From a checkpoint of a small transformer trained on Wikipedia: MLP 2048 SwiGLU, a variant of Adam for these matrices.
Each number is 128 + 32 x the weight over its row's rms, rounded and kept within 0 to 255. Layers, rows and columns count from 0. Numbers have three digits each. The size before them is the row's rms in percent of the matrix's.

# layer 3 MLP down (transposed), 2048x512, rms 0.0509, rows 1731-1794, columns 416-447
096:136107123165146129159110158114164132136122111097153133132150115085146131100181095116194138086087
104:096118130134150109116142112203084109122146154099124129115124151158132136159099174170118212122185
100:177106074157141106135167130099155115086081176103119132152159104111104111147155097112125145116135
095:092029134180093063172080116102088139123090107114125114105126135116092130134147108074142120129178
100:145099174138114143137145168106133140154140129170127059108171204117094077149207109053095168125084
102:125125149148110158100153141135149010103097153125100162152135093129124128118161159087140116129117
100:130124127075120173124156161179115128100107110071092108135085119151124154121086107187089194155111
097:153142139169122144084149116102170148108202104151100091119152120074110175156158121148131126114125
101:131092200171130142156131146093099134168133143168178132161163102107113083111102080093112152078055
098:157144147034176119125127150133149111145161124138144137083151087113107169092128169118145202141160
098:121150183183161088129126105136111147108173195156114145082192143096047125173164122129078098120173
101:171130107122157105103158144168108156096141123166120161114136150166077138150135101148156135113128
099:144135101151119180127129127091101080097184135091146073136139161046157186113129133133178174139189
101:113127118087165109120098097160118110157161134171180142112128152148087178156104104173147104136155
089:096124173109136138153176106103130091127110126151150158103108104132129126175138099106155053087112
102:092142114134173139132161105189104082218098202115095111104110087119145129139138125120097099144073
102:198159133166133068124101125053174109123109161109138128173161101169148121120129106144095120128155
096:152128086180101117084142169128077136124167115152144150168111169119064150090119078118124183157103
103:140187166162148121110076117137142136099053142184138118101128158151157138110072107171104090116128
100:118162085165134109137154110180148088101127127155148147133159169118113078136145218039146195092067
098:181131161157111198099081188164100122149150168171147182118079213142110130113096098145124174091134
107:113154139127139050112070147119118113115206144145199166108141104075126070155138124162184114167142
100:149136140110135160090092125201100145117126141139092083138138160163143204128116084134078107117127
105:134165122162101142091126120120172127192101087143118119096117091103135178126188151079114114089095
100:127125075134094138164107082116148146128124154152104126183124169154133090120127092161081061132138
113:168111172086099135154134194152143147107104096154147178136179111192123073134135090126163099091093
096:135159148117102123111166187137068080154160113166162057135130120078092193209129169129169140173090
112:081138133120084133077111037158237124128158149130161120159066149154158115108143145082154131155142
101:110105141185154098090085085158169138120120110106097143131125102173086120145175138113176121105191
102:072111152125138170176142095136210079110113117123117083138130115102104127133078135065119142118128
102:093115144105135118113107195180186126156160130203085078106125195176133089084148077065062094151138
098:206114124130112104158128130139119193151099144187080136115110127123091148133098152093118140195104
100:128097123177069079125092127154166092147119109158170097128103127155129102107156186122132134101135
099:071129141108091101129158187166105180181092098069130094161133122148117086101095143058133138177117
103:140133092142138127153126106177114119085103174107171154119150125193097208137076098109106119130106
100:110118160103130171084102161055199116167139126188131101102097124130093096112159131071138100112136
099:143155072131113092132169120138172128099039120156185101095111093179123163131120144131115066121115
099:166150128123119081129160139154138140112056152113150151080137127079137185118138154171096109146092
094:137139180186130124091172101145132119097125112142121170150132153124108120080179195146140116119101
099:186129109195154143145146112115081151151141106115119110168136146193112079081204112149117104100115
102:195141124103148158187130151109144119115153165102141132112111094141176154115110122150131108139106
101:168214139079068135112151149132146095117170043100128114135173092143078130069132122094122106081104
095:109152100082167171162121122131133171167130155155094141179111182122132168145153115096120113088134
091:050182144133153147174132135164079130132123117117080096134147120150095124125071166187104124082082
103:100111159132072115104121170153108152141057129135110063112172131086101107134152120155129113136094
101:119123109140108122114164052079158167131103114131118191119113126157109107151114111148083154150155
106:125074112180131141126120162121106120173166115142162104093068071086105148125145151103147075096153
101:116135103129087086156110181149114149142100139106130133073135164137100169098117140096133089112166
099:162168122166120106120134092129050134139075145104078126095118108128165171135133133100182128147119
109:154125066137136129136097113149115124098157174134114123157141115077139114138130113133089119152165
099:165131126138096108119130133127144141133139098124150073128162155140115176193132062187163119153147
101:101163108177114093197137191092172137069127164114120128055162070141147135119124089127083017099131
105:087132160100101104147092140237113113143113108140107105086116105139107142118069110144119153122132
103:137110076115130190081134138175081168121100131158109083099159100075101112135105148118155155121048
099:167129096138119149128140115150125115149125120112119090110132160137117086153135123090111172130102
100:091125076096182160127158133141120129142200138152150138118069136146065121082166100150069152113119
101:138109155151102146128145117135116139086104168147099105061148128122100111140109119127104105081076
096:100112107109144171146163159106174124118147104149099116106193098152134130074204153094168079090151
104:095142134104137153095089115171101124103119111087144187108083119114133097161093124140101128116098
099:114170149160148102071167171129124113149162148186109133134100173109094105172136125151078107160116
100:138128139133063137125129108071093081145124130121151146057136154083193183102126105145145149107138
099:116175163141121207133146115138197132119104176133139151138113147069138089056109109131073090073132
104:074148087148161134117136108148111147175136152156187193106094132153134151153070135080119101121096
101:183122155154172098111131087122157181096130130189190127123129126134197077154130090127154128111157
# layer 3 MLP gate, 2048x512, rms 0.0559, rows 1732-1795, columns 416-447
098:109087117166022047093112147144163090155108142106125153105108133132162126181132081095109122167087
097:110114124069100108142136072103130186138121121138163150140103138102182195114105135111116127077122
095:099143140131145134122175067169121135153153061156114087187160073164172140074098162157075094119193
096:162156101160148144061097096146124151128133134091080072120177170144102097065147151117101163103121
101:167131132050157088091138085152157183129167146169154080092127106115108137119109080158090117119083
102:135162117138109130152084140128116165150151129098161079117114163098121228186145159129117089174102
094:110118157094134149172070132099083144117151157114115138127168103199129128142105074157138099147143
104:095134140107130142138100162100132105111119098145092090141118174114134128115133113108042097078168
102:142140110114127110169158091174119169125148109120092133128111145118109136162147088112145117131084
102:198102184130109085072119168105121129152080202105138128109184111109085131148080106145169126153133
096:148139148082125119119106140166177108114096096149139146187119164128099126143128142102175068152122
106:110102103158152135106123186181108146085147106141080128088147173134100144141107150162080110148201
096:125129110177117110056133103096151204206162153160128162165133163112095084124143144126122110152134
092:137164070124133161126091098092123108101129098132103113146137111119200122153185165093136136154148
114:135137118117150137145119177081142174082150179146107119115111138121151148148181156138128101130130
099:172131165175123089036167120204111101095077162139114136120134079185139116167107135090140139152108
097:158140190083126150152205125157128115142076156162148143106133124140154085183187130086086163124144
110:128177150110144153101148096141136091093124166118079116134092146129202069068120150147086175096154
101:127142142090109116097110137092102104166152131115124119101177144078126116103097086131105146105131
105:141091084057098139167177128160136117128155138140132158061099068176145108149192109117199147073143
107:140117150143129140074175128091105110156152124125135102101141131117127140169142132202160116146124
104:139178159137141165180127168109110126067162103112136141143168135129139115101127123115076106088203
102:114075157140115076061142099183101129095037057102137102135082109169136155152155101109097096145106
094:113199158146128067135141076119111081049116126094135136117083084141100100153098170138197132129098
104:158191077133075142113116152183096154168102145068134096158134158138118153077114128136129133089079
097:149091126128141131108115118138124086136153131133171104105149128079132147068098136159157105138131
106:094136149153068148078149137116115108155070155073091122101094091141108194081092181184116090155141
098:142117136141121172155088102159070110088153100082096122200087111142150108094158205153179094123050
099:109052098119131196100173190091163168114129077125115172133108128100177139142116126145159094096120
097:155166080139104171139134083090138158104102138118101103079136089132107062123088190131126100112162
095:125186123091102139091131088128143141112097082117198097099105097125091161103133133042155123158097
097:123109065119132066160133171075151121115050165086111145145081111114100100146142085090139125136126
095:100139123087139098138141161159076095152192103062132131113133161121101156106117123169119132139097
107:128091121103140074088138137146062171122071122047186123111120119157146151127176148163101137093129
101:153148131149136169099119157112160075087134126118115141137133167090121125145151111130118140142083
101:087097153154171169128140073140166124126133182110118158107132118124139118121109170154192055097117
095:125109137180066126082122074174123104118084155104139141142042042158143158115098107119101081107096
094:180122118079077103124122141150120111177127096138066116139128129119157107164147165087125117142100
097:130068100102140118145132100088126133141125150107088129103129115104127083121130123116120123119135
099:126142160142111109100086156181095126121131123103162135106155137116137058106063125082084130118148
096:142108130106114127137094148110111191131160173070163178142081082186126107170138143119156171168156
094:202147101094135169155171121059145151078149068111122135097134155126167141123120097160129128104169
085:108170156098107108122124089184137138132166089107082144122159145097122137115107104108138126146155
099:136136105136085136093131160102118206128057152111129087065160165136108127119184091182123185142153
101:142139060052077134131181131161083140110122102084086083105129147046127105112218120125132152126184
109:141152146123079177094088178148054171124077168028106191168135098091131139100134121091154126144135
096:217167115159106155086148039140109083122098116132120135146133236164174134122127094122118104139117
097:146077078084110170091115144115136129072104174074110123128194108125129096065166137129130097092136
105:204135127135080102119193143075128066161122121149143110111089219171185088112171084182105109098104
095:181190083112120120099091103139110149191064123139150151127043057081138151152172181166118180134085
098:114122179071121129089100116142204077148125101144073112132130083087083147098066079128119154106150
107:176108179145097102097146090148097109138119117132151144115127109093187126069112112139093143190105
099:145129169137168102148086096102174181165175051051150128150158142164118092129121145207099063105135
097:135184090141131102127146170111123148145117079076128139104179139131120164115141115141144141116114
094:147141140075171161122137125110126135146121176108133114080157119116065107100078167133137088186134
096:102139186124081172156128081106084134134137162134124079108102179117144144114157156138164058117149
108:132151119080106179122141141134102158143093093137134141148157125161138137160189198102101098099142
107:149113160109112123075163121180167090112106155123154122146099136203157115125112131142063109127147
094:161125112130140128136108154165107124115133139108128164156148121134074114133191092137135155123147
093:134090139112206140107111122149144126132135056177103041164072165098138113147121096164117098140133
096:143091141137145096162080065203117120154128178185136096127079124191123140156130111149121189185150
102:116109167104121069147157142090101104162136175134160146123180169130103082166161098139129107125093
105:156145111138117160110094100203102061138104094100165183154146131126121135074155099121081082162131
095:160116149164163144117095136099140125085125130138102119152160108086071149127169147197212093117173
# layer 3 MLP up, 2048x512, rms 0.0528, rows 1732-1795, columns 416-447
101:141119096158149120146116036122150131155091130095131122074088116158161117128108126096187147129078
097:155168113108152120182096092110188111124099126223140136072120109119106157131114102087094191112123
098:130132126058077122136134134078086139128125131152146049114170154061192099087162165140124094152168
098:128160129093124135113108123099109120192153089123107192001137168198124154133145102149124193131152
099:077129131099127108128161207114134131125119178147137080164130164055088075119135151151141132169167
100:130137071084149168093137133185055114168107107108119097114126074088094173134132165138041181086141
099:115165125141115105140108114123114143081090089135112107129126165118134090112088080159113138210103
102:112107108132126129142130186117080103147162138148104074137151116101147060083084122188145113146059
096:125127113082171101144141168063119153154127136147119138122101124141159160158149169124152179115116
098:144136094167146137129157142165098147147161160131114132153142175157107106107100131202122124093090
101:121153146108134153100093181120176103158132101168122152083153107127141162160144141118176087143209
100:115105090121184146123116153102112107140190101142120101116159124106070169117097106107183114152183
100:132107086144144102123125109072143129151128128123157114102216139128120104139111135145119171171197
092:170091111109108139104112158137088151141070112187104168135081142198105174128136163134138173144103
100:112174049164188105153184075167132157149114136153156101053122125136162165107113143134086130119157
105:123130142110214116125148125095129134115155099133142087120137143074146144171133141128125184131119
102:150128080065166098121072141121188144119194159134079135138096085057109095145113142145143165195139
102:104152114099099089163087150143112139073134154170134159207155130090043139102122162104127102117116
097:141148151080161205135072102161144123084124116178110104125119118154125166089150175145102145188117
096:139090128106062081126095164129133159155095169118142183130055154141073116152131165144145130120139
101:167078073145114166082115139103099153062206105139135081115148126168142111133090116127113134149103
098:141151161166174148096099145169122172137195146130117173157146116107105082081149180077177103149115
103:146113182115126145091201133113111114105135139103105157048200116085124121101118115143186109117080
099:125110120075131161134131161116129111111091096107152160121170139107145141090184119184099106084141
116:107134132175086128130154163107155118167153086108181139177124092172121094107106125157127093121147
098:151087109136171117136182171083088145139186168074123136110117069148087121115200050155143144140162
115:120155179133116068102128083148178151177117152130117079214128094121138099135130142136082130161132
101:146054113093159190149109134110160150091090138146159118129183153153136102099124132153073126143076
101:082107103125089112076166170105176135064207136118130142134143133093067173127112105087129168150109
099:165141205141139093100085115196101146130186107153157058151131189133116175147101149158163126121163
096:121172111088145109176125149161153142075161181167132116142138141158151121110116171058150147082163
102:118149098146121064094115172144145153095134132153101183136107161082119105096158136115135181168132
099:145121173110157133110165168128125134121193084125148121198105101094144113112111135106056176148072
103:125188112154153068121057124127134078092151122102117179099115145155088154179086161110148197136137
100:133122091142087166147141112152085085101121161106169143129156128132128098106131110151094086113066
101:100145200182119132092099148145104101118136175126164182070135069145145167182107083121145162079147
097:136172168178103173187127118125088167078117091145140160057143111128156099110121172134131143158094
097:092126185109179100134178135178102139196112147171143097135129118124127138135196129108123154151099
096:178176149152126090128157181159125109159074059108127122177088183137086132120138127147075187152175
100:101122110150139172131129106103136134195144163134072094133105135162130134125152177101142144109144
101:146144141096131133160115081133096123108123123136126176126161071108081070158164099204166126129153
095:130144100072128105127099157101107138096095142143177160130174129135120113122137159112085128160100
090:094171134148078153123086146131104095171065166194110134072154132115215119156106106080117168106175
101:120063103093163106145152090127156136101153134119143110192136104161133130082114177167135144172167
096:104076094168090118106080061111160151143131114166149135131072123079140116138134143110105150142115
105:159177043104113136114138117158110133104176132168145118128116147072140135130138144123147144124122
098:159172154145113206105118142124095061152148120123154151148165158182185109121105103132087077184120
098:146118130119125100126140151114130149077072114177084124164113152182082159141121153171103135111159
104:145172112123123087167141141053111077170102137114130157158151161098088093125142106139114128097144
098:141117115105157148114061138155112085115181148119174144098145139143045151115090088123137203145150
100:132096114121092092121159133141143135163120138131049171162100070101087105095111127141110105110133
101:152158115137127115170135132164100193168107126138133154168157131158101120126131151137106108144127
102:147084153121052169126117083130075095145039089138105137128125122097142131171132116145100099118105
097:118137118162096174133130119130085154131101108135123104138072133189167137159041183123143085092114
102:140108148163167106088121128162092171142111157102134165138150133099092086158115128098101085149099
100:154130132193077152136132150140092116086113149091110121053111119153102148115134149177101118139084
093:139139184142095088129081114187168138099147071143115160184073100094182171124115152130131126151091
103:099153040129087186104123083141099137056109094129106110168057137102104124154077129164106162126120
099:104129145072137168152127109088132198134102156145093121058140121132108137093124133127147167120135
099:160113134115081180167071149127108138121151155127104173098162160173158106131104146124127144111139
098:113128165081118150108107110136123113077151102130145112163200174087131136171177122137114135110156
102:082126132104174122138118138135158143199122115173177092120133129113126174116149144070142144153134
101:119107083122050143089102119123141158170123148192202113145131138123132139121081079144136125091136
096:142153136153179167115101113143095127132111098121130093169175129143147164142129107107074098127041